config = dict(
    d_model=256,
    head_dim=64,
    d_mlp=1024,
    vocab_size=1024,
    norm='layernorm',
    qk_norm=False,
    bias='none',
    optimizer='soap_variant',
    beta2=0.95,
    warmup_steps=200,
    final_lr_fraction=0.0,
    doc_mask=True,
    dataset='wikipedia_en',
)
Each number is 200 + 20 x the weight over its row's rms, rounded and kept within 0 to 999. Layers, rows and columns count from 0. The size before them is the row's rms in percent of the matrix's.

# down: layer 2 MLP down (transposed), 1024x256, rms 0.145, rows 862-888, columns 0-127
# up: layer 2 MLP up, 1024x256, rms 0.151, rows 863-889, columns 0-127
down862,097,218,218,240,208,237,218,164,210,188,221,175,203,167,203,186,153,228,203,190,151,216,204,204,177,200,207,208,192,208,192,183,163,204,178,194,194,204,207,201,187,223,180,168,189,187,188,164,146,217,198,212,198,228,195,195,192,199,227,212,188,214,205,221,189,227,194,184,234,236,220,223,211,196,181,182,195,207,172,208,183,217,205,197,204,234,211,215,173,177,224,180,178,178,177,191,174,209,208,176,203,205,204,170,202,227,197,196,208,218,227,173,197,212,238,212,212,187,177,190,172,211,201,211,212,187,205,180,190
up863,104,194,225,165,183,219,233,177,201,213,205,205,203,198,228,235,211,213,216,161,180,216,166,216,189,174,187,194,219,199,169,242,185,204,203,183,232,206,184,216,211,227,173,189,217,205,221,212,220,179,207,166,209,185,188,201,188,186,176,190,227,234,196,178,236,236,204,197,174,208,211,207,182,204,227,215,187,217,213,195,174,182,193,192,209,197,195,234,184,191,195,207,179,210,193,168,191,211,211,192,196,156,204,214,223,190,165,209,169,162,175,224,205,203,193,205,217,175,184,190,217,200,171,185,195,182,146,225,168
down863,100,197,164,211,207,218,213,210,217,201,198,210,151,224,189,165,202,188,227,198,202,205,189,189,215,202,207,204,193,223,221,216,211,203,176,237,204,189,211,211,242,202,201,194,223,199,206,210,169,220,192,201,193,215,173,186,214,211,183,192,210,214,193,204,201,183,209,176,246,180,209,200,260,209,210,197,220,210,188,202,186,186,206,181,196,203,204,196,203,163,250,204,206,170,212,187,199,200,176,200,208,196,207,170,224,210,210,194,235,234,212,239,202,213,231,209,231,195,194,205,207,148,183,203,190,203,213,177,220
up864,106,202,222,215,211,201,190,181,173,245,214,196,176,222,202,199,192,213,207,215,151,188,209,214,203,183,211,203,190,198,176,173,197,177,202,209,213,189,227,209,218,214,206,203,210,202,204,200,221,177,204,195,205,204,171,206,201,213,205,194,180,197,183,222,208,177,210,212,212,203,225,199,194,201,192,168,204,205,192,154,206,234,176,212,151,206,210,232,211,215,186,216,161,199,195,192,205,183,190,220,205,227,198,195,231,226,201,199,198,199,206,227,229,229,255,212,193,184,161,181,168,214,178,204,201,200,228,182,182
down864,114,224,185,200,170,186,196,224,191,250,238,197,155,217,185,212,216,236,183,176,215,196,176,207,202,208,242,187,191,180,231,241,197,166,178,178,210,208,194,201,197,190,207,200,223,156,202,197,215,210,216,213,222,163,227,189,198,186,173,176,175,222,160,204,208,184,182,202,196,221,177,202,186,185,191,231,214,217,203,207,200,198,201,240,223,171,213,166,225,221,183,196,202,181,177,209,204,209,215,229,211,210,213,197,168,200,210,181,212,206,197,202,214,201,171,205,184,196,189,193,186,216,212,226,213,200,209,198,222
up865,101,188,166,183,197,192,208,180,222,202,168,206,193,181,227,165,218,222,195,136,177,209,201,208,225,211,190,201,224,168,196,225,201,182,179,194,189,198,188,220,195,187,179,207,186,208,177,190,194,220,184,193,223,159,176,193,169,175,212,206,216,208,201,226,201,215,189,211,167,188,226,225,183,216,198,184,191,188,201,172,215,183,204,166,207,186,226,225,207,208,213,175,186,183,211,213,188,173,201,208,236,214,204,206,174,227,220,207,215,233,220,179,191,243,194,198,187,226,239,209,252,175,217,211,170,224,190,148,199
down865,095,220,209,197,199,220,214,200,171,169,184,201,216,206,212,193,216,239,223,213,194,200,247,174,184,228,190,165,203,226,191,183,207,200,179,196,239,166,188,214,196,200,199,209,220,218,217,222,197,203,198,192,175,213,240,187,223,209,184,242,206,209,193,184,182,193,165,191,232,233,205,204,209,178,179,198,201,185,212,232,182,232,175,228,169,219,137,213,204,216,217,209,212,173,182,192,208,205,193,200,190,204,197,182,219,188,212,203,189,205,171,222,205,188,170,181,212,179,210,223,136,187,200,212,229,208,217,201,209
up866,099,190,186,189,179,183,204,188,199,201,222,183,185,181,210,191,222,196,227,204,188,213,213,200,201,185,210,187,203,206,203,183,188,193,198,207,209,214,187,242,187,201,226,193,200,197,235,206,221,154,198,173,214,216,199,186,204,208,188,179,167,222,206,188,208,244,207,202,166,227,200,227,191,192,198,209,208,208,203,202,188,199,177,184,239,190,171,212,181,233,191,182,217,212,199,192,184,191,176,228,210,223,210,172,245,187,203,186,186,217,240,227,194,187,196,227,220,245,203,196,217,181,233,182,186,209,229,171,198
down866,098,222,213,177,205,223,217,206,218,191,231,245,194,218,186,219,200,198,154,209,190,236,206,197,173,198,152,188,228,191,210,212,177,157,204,183,171,201,209,162,185,195,189,198,207,191,208,184,211,210,225,199,215,186,197,204,172,182,215,192,207,206,223,223,167,179,143,208,221,193,187,188,226,205,171,173,217,196,222,167,210,191,212,213,206,204,229,163,203,196,189,207,170,193,209,223,178,185,194,211,195,186,201,181,171,178,181,150,213,174,236,219,217,192,217,202,194,161,190,203,192,188,177,207,169,224,192,232,170
up867,102,173,221,196,199,210,176,185,246,191,222,178,206,217,222,241,163,201,201,228,183,208,235,203,204,200,192,224,194,200,214,230,210,196,232,238,223,206,190,224,190,219,199,171,188,186,221,203,206,214,196,218,202,181,192,188,181,223,227,173,198,181,198,199,221,185,211,234,203,220,208,209,163,183,201,187,207,226,199,207,214,235,203,207,183,165,193,213,234,191,178,232,233,154,233,215,165,201,167,188,188,183,193,212,220,249,190,201,180,200,195,218,211,193,213,216,203,186,190,173,185,198,181,238,224,204,212,199,183
down867,097,181,152,217,184,205,193,168,199,178,234,226,238,176,203,190,201,219,206,262,219,186,199,172,219,186,218,199,203,168,213,215,214,202,196,184,202,172,199,182,230,188,216,224,219,211,215,175,160,190,191,195,200,195,194,206,202,213,181,210,208,188,224,185,143,215,207,181,196,206,216,225,204,146,170,214,195,188,225,224,214,206,199,215,180,204,164,205,177,221,234,186,201,205,177,178,210,201,195,185,178,194,162,164,165,167,226,186,217,185,221,183,222,181,198,226,210,213,200,230,180,204,194,200,220,175,199,174,223
up868,098,192,220,226,206,206,173,196,194,208,192,178,186,176,208,183,229,176,216,209,233,214,212,201,186,212,215,200,202,177,230,204,193,219,209,213,175,196,207,198,203,187,183,225,200,237,190,208,208,230,221,174,230,249,203,203,199,188,193,185,204,180,224,200,219,184,177,184,211,208,200,188,159,195,190,209,188,203,180,151,211,156,198,196,151,221,178,208,206,189,185,176,190,175,200,193,202,198,211,191,202,186,210,197,204,197,209,194,230,185,198,177,199,224,171,188,195,187,182,191,217,192,191,187,175,184,198,194,209
down868,105,173,212,196,200,235,215,189,187,219,192,181,237,185,214,203,187,191,173,206,237,152,228,211,203,226,204,167,189,195,164,199,196,207,212,197,197,200,224,206,177,190,179,196,204,211,215,240,155,183,200,195,207,192,244,219,225,214,195,219,172,216,196,213,188,183,203,210,213,204,190,186,189,184,184,202,217,189,226,242,201,197,209,237,195,197,186,174,169,213,221,203,189,200,231,178,210,195,154,195,203,231,188,185,185,219,250,197,218,179,199,216,232,211,182,172,211,187,233,210,177,210,205,179,215,202,160,210,188
up869,109,188,207,236,217,212,167,181,196,192,250,210,215,191,138,203,205,209,201,193,189,229,200,173,176,185,173,223,172,209,203,189,183,174,209,213,167,196,187,188,216,227,217,176,227,186,236,185,181,165,178,207,210,168,193,216,166,212,197,180,202,200,220,211,194,181,204,187,196,200,169,198,191,213,203,195,192,199,226,195,216,180,204,177,181,188,180,181,242,201,212,174,176,185,206,212,225,190,195,220,188,192,195,191,169,187,163,211,203,216,196,172,192,246,158,243,209,177,171,167,219,220,205,180,204,210,169,210,192
down869,099,197,199,208,188,208,205,173,173,165,189,188,188,190,178,204,183,172,209,229,187,183,181,222,233,185,207,206,228,229,189,185,190,228,175,201,239,181,225,200,219,182,192,196,212,218,201,185,196,211,212,240,188,182,185,210,246,226,178,180,223,200,195,184,183,186,196,198,214,231,204,220,222,200,171,201,230,208,169,187,219,218,186,164,203,205,213,201,179,170,208,223,199,193,183,198,150,206,203,201,183,180,219,185,238,186,195,217,208,194,220,188,197,183,192,210,199,169,218,252,179,219,193,207,208,222,203,181,183
up870,102,171,237,173,213,205,197,225,208,179,198,171,210,214,201,190,211,206,214,208,196,198,174,185,200,212,190,217,222,181,208,202,203,182,174,200,207,220,201,211,196,205,186,176,197,195,233,229,249,196,168,218,175,218,171,248,193,185,224,177,158,185,246,215,223,158,196,179,191,200,189,221,190,204,187,199,193,209,223,179,199,159,195,210,205,199,183,185,173,234,213,199,183,209,196,212,197,231,222,191,231,197,173,205,204,219,216,189,192,205,166,183,202,169,232,198,205,196,197,165,202,193,209,217,220,204,210,212,170
down870,098,177,217,227,222,177,185,190,158,183,207,188,211,187,161,175,191,189,191,214,175,184,221,180,245,198,200,201,212,205,183,237,185,232,220,221,163,177,183,207,203,229,182,204,183,181,186,204,178,222,248,189,199,212,199,207,203,182,192,199,188,204,177,189,225,231,209,203,216,182,175,189,216,185,203,206,251,196,186,189,182,202,194,216,211,173,200,226,218,201,195,202,205,206,217,199,224,203,229,178,195,241,219,177,195,217,234,202,180,220,201,189,215,177,191,187,266,199,185,189,221,166,202,189,218,200,194,187,169
up871,101,181,200,203,171,190,233,230,187,202,172,192,225,192,203,176,159,195,192,229,192,202,209,189,221,165,181,232,210,201,211,231,232,237,197,162,221,207,191,222,190,220,217,219,176,168,235,185,229,146,210,209,207,174,202,163,189,184,216,195,203,234,186,191,163,177,259,187,191,213,189,162,182,182,180,195,191,199,196,190,195,221,196,196,193,205,217,220,191,208,183,196,204,215,212,230,208,192,192,195,213,177,211,190,207,174,188,209,222,187,146,233,218,195,212,198,227,172,195,183,242,198,211,218,204,211,216,214,199
down871,105,175,193,196,152,196,188,176,200,225,200,199,223,183,226,199,211,204,194,223,181,193,203,235,179,210,189,202,206,190,212,199,194,219,181,209,200,179,209,216,217,185,198,191,180,203,218,206,199,202,175,173,190,209,188,198,203,201,184,189,212,212,224,192,177,161,197,210,147,190,207,180,197,212,146,191,189,212,215,219,221,215,194,248,181,193,196,200,160,180,223,216,218,204,210,217,193,216,225,210,177,221,214,209,199,191,215,184,198,169,222,199,196,235,187,188,228,225,165,201,184,182,221,168,227,197,213,232,190
up872,100,196,213,204,204,190,201,197,243,178,209,189,181,235,233,206,204,176,189,229,202,186,205,206,154,177,224,181,214,164,186,177,231,221,203,198,217,197,204,192,196,225,225,204,218,226,178,196,199,203,222,159,234,201,184,206,205,221,242,174,174,200,172,199,208,186,205,208,167,226,190,212,210,186,192,198,195,172,227,195,191,207,211,198,183,188,160,194,184,218,193,202,225,202,206,172,150,221,216,178,185,205,209,231,211,217,220,208,196,194,217,212,204,203,233,184,205,225,181,182,211,230,183,194,214,197,207,206,226
down872,103,211,147,223,221,209,185,218,189,174,199,256,165,189,206,213,214,162,163,208,185,239,208,225,215,226,184,179,206,187,224,172,157,160,198,209,220,211,182,180,217,220,201,228,146,189,220,169,247,204,211,203,189,187,209,199,168,196,208,204,197,209,157,216,243,207,223,191,249,214,200,229,234,186,199,213,178,204,186,173,194,244,202,235,201,192,190,183,179,206,226,216,219,180,170,220,194,211,196,216,199,209,225,244,194,176,188,190,190,203,181,189,197,203,204,204,184,212,178,198,238,180,205,208,209,190,180,192,192
up873,104,193,180,220,206,216,200,230,224,209,222,218,199,171,218,210,244,171,182,227,218,207,236,212,220,204,181,192,181,233,206,203,173,235,219,186,205,203,192,222,201,188,221,199,198,214,184,191,170,184,193,174,236,184,207,180,188,207,205,203,197,205,209,169,190,242,182,203,199,205,231,178,188,172,197,207,204,211,214,180,142,200,215,192,213,220,189,196,195,203,219,168,198,154,167,204,216,182,191,156,208,194,195,213,225,196,206,216,198,214,246,200,192,203,182,164,209,202,198,200,239,191,218,178,240,208,208,215,201
down873,094,209,185,220,166,179,200,213,180,190,162,201,175,213,153,193,183,174,216,202,167,180,180,208,186,200,166,216,215,198,201,224,185,191,201,215,168,169,202,186,192,214,174,187,241,189,194,200,218,214,228,198,170,176,209,200,195,185,186,193,181,187,188,222,185,165,211,166,170,202,202,216,187,187,179,213,205,167,205,212,216,136,177,186,195,198,215,233,180,186,228,208,196,213,220,209,162,204,194,220,229,159,216,203,216,234,198,220,210,203,180,226,159,221,231,155,207,179,196,205,187,209,196,193,212,200,236,201,208
up874,092,218,211,215,239,203,173,185,204,196,168,212,208,210,189,201,203,166,195,204,239,204,206,180,224,190,190,175,192,162,206,194,181,204,219,197,221,189,196,206,201,227,169,198,216,208,196,205,219,235,212,193,186,173,184,177,223,211,200,186,195,186,213,172,173,211,237,177,237,187,220,197,194,223,183,190,202,216,159,192,218,229,156,206,155,214,174,179,221,189,203,190,194,182,203,212,201,159,199,210,194,238,175,206,171,198,200,212,173,210,250,192,193,191,200,189,216,191,192,240,229,197,182,178,208,239,185,204,255
down874,098,204,208,183,228,208,209,185,218,186,216,214,190,203,200,184,182,235,202,219,223,170,188,195,220,191,214,204,235,228,179,225,206,183,221,221,210,207,233,208,219,194,208,200,193,159,223,185,189,219,181,207,187,231,204,170,213,225,189,148,165,189,190,217,207,187,202,182,187,192,207,207,222,134,194,204,190,186,237,199,212,227,191,198,227,204,207,200,216,185,195,173,166,188,220,132,207,219,193,203,179,218,180,192,186,185,199,190,189,177,224,183,175,167,207,217,222,191,193,214,187,234,171,165,231,201,201,196,155
up875,094,183,211,228,186,211,177,222,198,167,217,218,208,187,231,222,197,175,224,216,182,180,184,179,193,159,210,204,186,169,203,205,226,205,198,220,201,197,225,236,214,201,167,190,177,181,174,205,181,195,199,207,225,219,208,209,190,167,216,231,192,222,169,214,204,179,157,171,218,213,204,137,214,197,197,241,194,194,211,200,206,201,210,208,218,216,203,219,192,216,192,191,188,247,205,160,199,177,189,203,172,234,181,145,210,173,174,192,212,195,211,212,213,194,191,183,243,197,186,205,230,192,213,198,216,190,207,208,189
down875,091,186,207,191,219,219,194,159,191,216,202,187,195,199,199,239,192,198,238,188,182,214,211,196,188,183,207,217,185,198,203,212,189,193,209,202,194,213,157,217,225,207,185,203,222,211,187,195,172,172,205,237,176,189,168,223,207,218,214,194,236,176,258,201,205,211,208,187,197,185,182,227,216,217,207,225,177,221,168,218,199,198,197,166,181,202,232,210,186,192,181,202,204,176,188,187,234,217,178,181,192,197,193,186,172,165,235,190,184,214,192,213,201,208,201,212,173,203,193,218,195,170,238,244,198,208,215,235,228
up876,090,180,202,201,231,230,157,223,251,157,184,206,229,157,200,215,212,181,164,221,206,205,223,193,237,183,212,206,174,193,186,214,191,202,162,181,175,164,219,169,188,207,186,179,229,184,208,205,207,218,222,184,191,194,187,227,185,183,206,218,186,222,189,218,209,173,219,205,191,195,183,193,204,204,185,189,180,201,208,196,177,168,172,200,229,165,180,208,196,192,183,199,212,171,203,192,199,206,190,200,228,231,209,217,221,229,189,207,182,219,200,244,199,180,180,218,204,196,221,209,185,179,235,188,173,172,207,213,191
down876,096,233,240,194,213,223,221,199,228,216,189,169,192,218,231,233,225,194,224,204,216,191,188,215,215,219,173,188,219,218,162,211,181,227,196,190,220,202,184,196,193,188,249,211,179,203,170,193,210,206,207,207,213,172,208,186,182,219,219,200,187,223,171,186,207,250,175,188,213,215,215,184,168,203,213,230,218,209,200,169,221,203,201,177,187,237,213,156,180,232,163,190,232,213,218,193,178,186,194,203,179,198,184,224,185,206,196,168,181,217,188,170,188,187,211,229,198,229,213,194,184,186,187,184,209,145,192,203,209
up877,095,220,207,188,213,192,209,197,176,217,189,205,212,180,214,193,180,190,201,163,197,182,165,194,177,171,209,169,198,211,180,214,209,211,199,181,185,202,213,228,177,237,195,149,194,177,229,203,197,181,192,226,200,212,240,201,180,183,186,226,214,213,198,198,212,154,199,214,182,215,210,189,196,178,209,177,203,253,203,184,147,183,226,186,242,217,230,197,217,169,222,181,186,176,198,201,210,192,215,167,178,183,205,210,233,187,213,206,218,221,233,168,202,212,205,188,208,191,213,172,205,218,217,171,223,201,198,193,159
down877,098,156,194,203,212,172,208,192,180,195,190,204,213,211,197,183,220,215,188,199,163,233,186,221,219,202,196,192,196,186,172,193,157,165,233,193,191,189,233,201,172,171,216,205,222,177,210,206,159,184,202,185,200,223,181,243,186,171,172,214,212,195,194,207,194,201,188,179,188,212,202,212,244,223,196,249,225,225,197,192,224,218,213,196,210,172,202,208,215,218,198,184,171,190,163,194,248,213,206,198,204,199,165,170,230,177,235,233,215,201,181,222,204,192,203,244,198,198,216,213,194,214,178,230,191,239,199,176,221
up878,098,200,196,218,186,208,169,203,231,185,237,180,216,207,229,223,233,237,182,201,205,220,163,201,183,201,193,202,224,174,232,203,181,229,205,189,252,208,196,245,198,225,235,209,146,218,216,203,221,189,200,211,199,208,193,199,219,185,228,227,223,183,212,179,241,192,216,245,169,200,213,203,174,206,201,196,230,216,198,174,177,177,195,193,190,206,209,185,206,183,172,193,173,224,196,212,207,220,224,206,222,208,217,223,204,201,178,194,206,195,228,200,232,173,185,217,224,204,196,174,211,179,183,190,203,170,182,205,193
down878,106,231,206,213,190,237,204,197,187,193,196,147,197,174,204,185,244,176,174,197,195,217,188,214,231,209,219,183,189,193,222,201,179,225,194,177,189,195,203,191,206,176,215,191,211,242,223,216,194,218,198,180,176,188,214,154,192,242,220,184,202,188,200,161,225,181,187,167,190,218,210,227,226,173,202,186,198,220,219,228,204,206,185,241,218,222,207,197,196,190,187,215,208,194,184,193,202,173,185,210,246,201,198,213,206,191,195,192,201,196,167,230,173,207,222,163,214,191,198,188,219,201,161,206,211,168,182,189,204
up879,095,211,205,185,218,204,189,178,227,233,208,195,207,203,190,211,208,186,218,213,189,215,205,181,176,180,175,225,187,174,219,203,190,212,209,242,148,177,165,214,182,212,216,224,200,194,200,182,180,178,209,216,209,223,206,199,163,212,213,200,240,200,211,238,217,217,207,176,211,213,218,206,188,197,240,237,211,207,179,185,188,200,207,201,206,200,208,228,200,186,217,171,212,210,210,233,199,207,164,189,173,178,210,195,172,214,167,224,169,179,202,220,225,201,237,183,191,166,201,190,204,158,176,189,189,163,170,212,202
down879,105,210,206,248,222,201,206,216,207,205,222,195,219,193,213,187,246,205,188,214,208,196,181,193,232,164,213,217,253,181,200,218,232,212,197,193,222,209,195,197,202,195,193,210,195,194,218,222,173,206,205,199,228,194,190,173,206,222,214,212,197,187,166,234,208,212,205,194,217,203,164,217,191,202,211,174,198,181,218,189,162,171,191,192,209,195,170,161,205,170,179,197,205,226,158,229,229,181,187,184,216,220,194,163,210,171,218,206,194,209,191,180,203,214,181,250,210,211,214,197,221,196,204,217,189,197,195,201,189
up880,102,180,220,214,218,211,183,207,223,234,191,205,175,181,187,187,207,224,197,171,178,180,208,171,239,205,207,189,203,173,222,206,229,219,201,176,230,175,173,187,199,220,197,168,227,221,224,177,220,227,218,214,187,196,178,172,222,222,190,198,195,202,177,185,190,196,171,174,200,203,129,162,232,177,204,179,223,211,182,213,211,192,197,224,149,207,204,205,201,187,201,211,211,192,201,233,220,196,157,177,197,203,244,195,188,162,228,207,177,187,201,195,201,200,234,196,180,186,191,230,238,175,185,193,212,202,200,203,186
down880,101,174,232,144,207,213,219,208,210,189,196,207,204,183,209,223,191,187,201,173,169,251,236,241,190,196,201,194,187,210,160,188,191,201,206,224,202,233,209,239,218,240,235,222,207,213,192,208,179,193,215,209,225,210,172,191,192,196,204,184,194,202,179,221,176,199,189,207,181,175,213,213,189,197,203,192,186,184,191,210,203,169,227,180,219,223,186,221,224,206,223,223,195,228,189,183,191,231,187,214,175,174,204,206,221,185,213,194,216,174,186,209,190,200,189,238,209,197,151,203,168,198,185,171,188,171,209,199,212
up881,097,207,226,198,195,207,187,202,192,157,198,236,176,219,179,225,240,194,215,203,194,168,203,248,181,167,206,208,203,207,201,183,211,163,184,201,184,220,188,202,198,221,193,168,191,188,213,226,203,205,202,212,194,183,201,163,216,249,161,178,180,218,191,145,192,185,189,201,247,188,170,198,179,171,231,208,201,200,201,206,224,178,212,194,192,191,202,215,185,218,210,179,225,217,169,223,180,171,224,200,187,240,210,193,187,206,228,186,193,208,216,199,192,207,224,189,226,179,214,204,197,170,205,209,194,238,234,191,184
down881,098,209,216,182,216,174,199,224,184,195,162,157,202,211,205,197,184,190,222,218,172,187,200,190,241,230,159,222,191,149,201,213,216,185,188,192,201,190,232,205,229,183,196,206,213,193,187,216,170,226,200,195,217,234,164,194,204,208,206,198,215,241,178,209,211,204,179,193,192,168,235,205,211,259,166,185,193,200,204,199,193,196,216,198,219,227,174,171,187,230,224,195,182,192,215,203,208,267,164,186,206,217,194,210,211,202,184,185,191,183,221,210,202,187,196,161,210,193,217,209,190,219,174,230,171,200,180,198,212
up882,095,160,207,183,199,180,177,193,199,203,184,209,199,176,185,163,223,186,217,239,196,192,206,192,193,204,220,215,208,197,237,216,202,176,194,247,196,155,174,153,200,221,218,214,179,213,242,218,192,165,181,184,193,192,228,197,186,209,210,200,212,215,180,204,171,236,236,215,216,168,192,182,169,181,203,172,205,206,166,190,190,192,135,225,180,206,162,197,216,192,232,233,201,194,173,171,180,195,206,228,187,158,182,208,222,188,193,188,181,234,203,229,220,194,184,209,203,208,197,203,164,218,216,206,198,198,222,219,203
down882,096,207,236,216,212,197,211,184,211,217,174,165,203,196,205,181,189,207,205,212,203,180,210,161,220,225,229,181,184,187,165,231,223,226,186,181,172,209,241,226,186,240,204,172,210,180,197,205,195,213,196,213,202,195,196,180,204,217,210,217,200,178,192,202,193,189,192,165,166,187,210,205,197,207,232,196,203,184,199,186,172,208,214,185,198,195,168,206,168,215,195,191,178,197,203,239,214,198,190,159,234,152,205,183,190,179,227,249,252,175,186,205,172,194,199,169,179,195,231,237,176,199,215,194,186,197,217,218,214
up883,096,210,210,220,199,196,211,195,206,186,206,190,224,212,209,222,198,186,202,178,214,216,195,201,200,220,209,219,249,162,220,186,201,188,185,182,204,197,192,212,220,210,232,200,228,171,198,224,210,188,210,232,245,199,163,205,236,199,226,192,215,194,225,226,220,203,197,192,177,188,202,223,193,206,200,205,220,164,171,195,186,254,205,213,189,186,211,180,172,208,223,242,203,244,203,203,211,193,204,217,183,201,190,220,212,201,196,230,189,164,216,202,199,202,239,178,172,243,150,211,187,147,200,182,194,196,179,204,194
down883,105,202,208,190,206,227,164,187,248,200,155,221,197,214,214,201,188,174,206,209,249,208,206,208,218,207,184,220,190,165,186,247,170,197,204,178,233,203,184,156,235,209,204,175,199,193,198,214,222,232,216,177,219,228,213,199,204,241,160,215,219,214,197,254,249,210,201,220,218,230,212,207,220,179,198,204,212,222,194,222,163,228,203,217,174,175,202,198,192,206,208,207,192,211,237,209,191,212,189,168,187,207,203,181,225,212,163,227,206,191,198,179,177,204,197,194,226,239,203,248,220,192,197,207,203,193,199,191,249
up884,100,207,204,165,210,217,193,208,221,210,198,190,196,173,184,184,207,193,210,203,193,209,199,230,233,175,221,183,174,164,155,221,198,226,185,194,186,192,188,169,191,177,195,230,209,188,215,222,201,199,190,200,204,215,204,200,202,216,194,233,183,201,204,159,205,170,216,198,205,186,198,200,203,212,241,248,182,161,188,210,185,160,197,204,219,154,233,199,214,167,198,217,204,208,210,222,198,178,194,238,227,193,185,198,176,194,212,201,213,216,236,173,169,187,196,182,198,214,166,213,188,212,219,192,238,182,157,197,188
down884,103,241,193,201,248,188,194,200,174,191,202,204,206,187,202,182,169,195,203,212,234,182,198,170,206,204,202,195,193,197,208,213,182,195,176,203,212,200,173,224,211,168,201,202,177,199,207,188,184,185,197,202,220,223,215,226,211,189,204,201,229,226,203,192,210,197,179,218,193,229,193,206,192,186,198,206,170,195,214,206,219,194,238,205,188,192,229,183,238,203,191,246,188,190,172,250,215,210,230,200,210,188,210,188,207,191,203,230,178,201,199,180,181,166,188,229,197,203,220,201,213,215,152,214,201,183,227,238,220
up885,099,176,170,179,214,186,196,176,178,234,233,205,189,204,210,222,220,199,219,231,173,211,229,214,186,197,236,218,186,176,201,174,199,197,175,228,176,180,215,152,204,220,144,148,219,186,210,220,161,210,179,199,228,204,194,176,198,189,232,184,199,208,220,233,244,195,207,220,216,194,176,164,198,212,241,211,201,202,209,188,196,195,215,196,192,185,190,169,220,187,209,180,211,239,212,186,211,206,215,189,202,181,200,212,219,238,165,227,191,193,194,198,191,193,161,216,173,202,211,241,220,200,196,226,227,232,190,219,196
down885,105,215,181,192,214,219,213,190,213,176,199,203,198,169,199,210,203,175,190,228,208,254,196,196,201,203,244,190,153,221,235,190,218,197,218,196,179,200,207,210,203,212,251,187,182,245,223,209,232,189,192,201,225,212,174,182,209,222,235,192,189,219,201,217,203,248,188,222,205,203,201,212,186,217,195,221,210,199,220,189,213,202,202,197,174,195,217,249,195,208,206,218,232,200,196,220,158,187,193,165,190,175,194,208,214,210,181,189,166,203,198,214,205,207,218,181,197,182,205,212,192,214,217,202,185,174,208,212,210
up886,096,222,196,195,196,221,191,200,198,192,182,190,176,185,220,205,232,240,194,161,196,196,166,176,226,213,213,230,174,224,215,209,192,193,212,169,180,221,221,240,212,183,206,204,199,172,160,203,165,228,175,191,207,191,172,177,211,230,196,199,202,181,198,189,222,225,229,196,155,187,196,221,163,171,220,223,210,199,220,193,168,217,195,181,194,187,189,188,184,227,190,165,172,165,225,208,197,193,190,226,185,193,197,176,201,220,187,179,194,172,197,212,182,242,175,197,195,202,182,222,208,217,193,196,215,230,195,217,208
down886,099,214,203,225,211,171,207,190,236,230,211,185,221,217,196,196,212,203,192,201,225,204,217,209,235,176,201,233,201,179,200,203,212,162,156,219,222,214,200,206,183,199,244,174,212,178,179,193,206,167,182,183,200,226,209,224,173,203,197,214,222,208,184,222,205,167,196,192,179,130,205,195,175,212,195,234,183,190,192,182,234,181,224,149,194,177,196,193,202,196,209,181,198,196,164,186,229,172,206,253,213,186,189,234,195,186,226,219,199,151,229,179,204,176,212,185,206,195,225,213,182,181,206,202,191,202,214,215,207
up887,098,188,203,203,230,203,187,174,186,199,221,197,223,224,211,232,154,175,210,218,247,197,206,200,225,196,167,191,216,162,191,203,170,230,235,177,181,231,218,209,193,204,215,210,218,200,203,173,188,243,238,182,211,155,208,204,171,193,222,211,204,205,242,215,200,227,198,184,189,178,206,200,196,191,172,226,215,176,206,183,218,206,228,227,164,211,184,218,237,182,192,200,191,210,209,209,228,169,162,218,190,217,213,175,221,163,236,164,197,215,198,202,219,214,157,204,200,186,203,185,205,186,191,178,163,234,181,181,189
down887,102,181,178,169,188,165,196,258,175,195,184,197,222,179,193,200,220,196,213,208,219,215,224,222,207,256,183,206,198,203,222,171,223,197,225,195,204,236,190,198,215,185,173,194,214,194,243,180,209,184,207,225,206,188,225,165,218,207,187,218,198,216,195,237,199,209,203,203,158,225,189,202,174,189,202,166,210,203,159,204,215,221,167,198,171,251,211,213,192,196,199,189,201,207,208,180,195,203,223,209,253,209,198,146,226,207,195,166,183,206,206,214,213,194,179,223,191,232,226,192,204,198,228,166,204,193,194,176,203
up888,103,222,174,203,187,190,189,180,234,201,217,176,187,226,210,214,220,198,179,207,180,195,182,156,220,212,224,194,235,207,178,201,214,223,196,221,198,164,178,192,195,151,191,207,231,193,219,215,229,201,201,212,216,220,216,159,191,198,145,228,215,188,191,205,231,217,170,212,191,197,267,184,187,205,207,196,187,167,167,204,180,204,229,197,185,188,231,180,207,227,213,179,194,163,186,181,189,227,168,226,182,237,237,222,216,232,207,200,190,196,212,205,221,175,196,191,170,215,194,181,196,238,213,198,200,179,177,206,211
down888,098,222,196,216,203,212,208,162,178,209,198,203,210,213,156,189,206,173,196,193,217,163,200,212,184,133,205,242,156,195,176,192,175,197,198,228,209,191,202,260,192,211,195,199,180,185,224,184,197,206,180,207,200,197,179,214,229,207,227,226,172,233,249,218,206,167,180,197,181,194,221,191,248,215,213,199,216,201,211,185,226,190,184,177,228,165,192,204,192,207,208,195,216,205,226,203,199,162,250,182,225,172,189,226,197,193,196,180,215,234,219,190,174,238,195,219,198,174,212,214,216,201,217,178,197,240,216,205,160
up889,106,209,192,209,182,195,214,216,206,181,228,161,227,203,204,222,202,166,228,220,179,194,201,189,204,204,167,191,206,207,215,192,224,206,210,208,220,191,217,204,203,211,213,205,176,202,168,168,190,247,250,184,202,189,214,176,200,160,215,175,190,172,174,166,211,203,191,186,224,181,231,190,161,197,190,212,168,205,206,202,174,172,185,239,202,209,191,224,199,254,179,228,213,194,223,202,234,191,209,201,201,166,183,234,178,164,202,217,269,237,200,205,207,213,206,189,233,189,230,210,211,195,219,199,186,203,174,212,224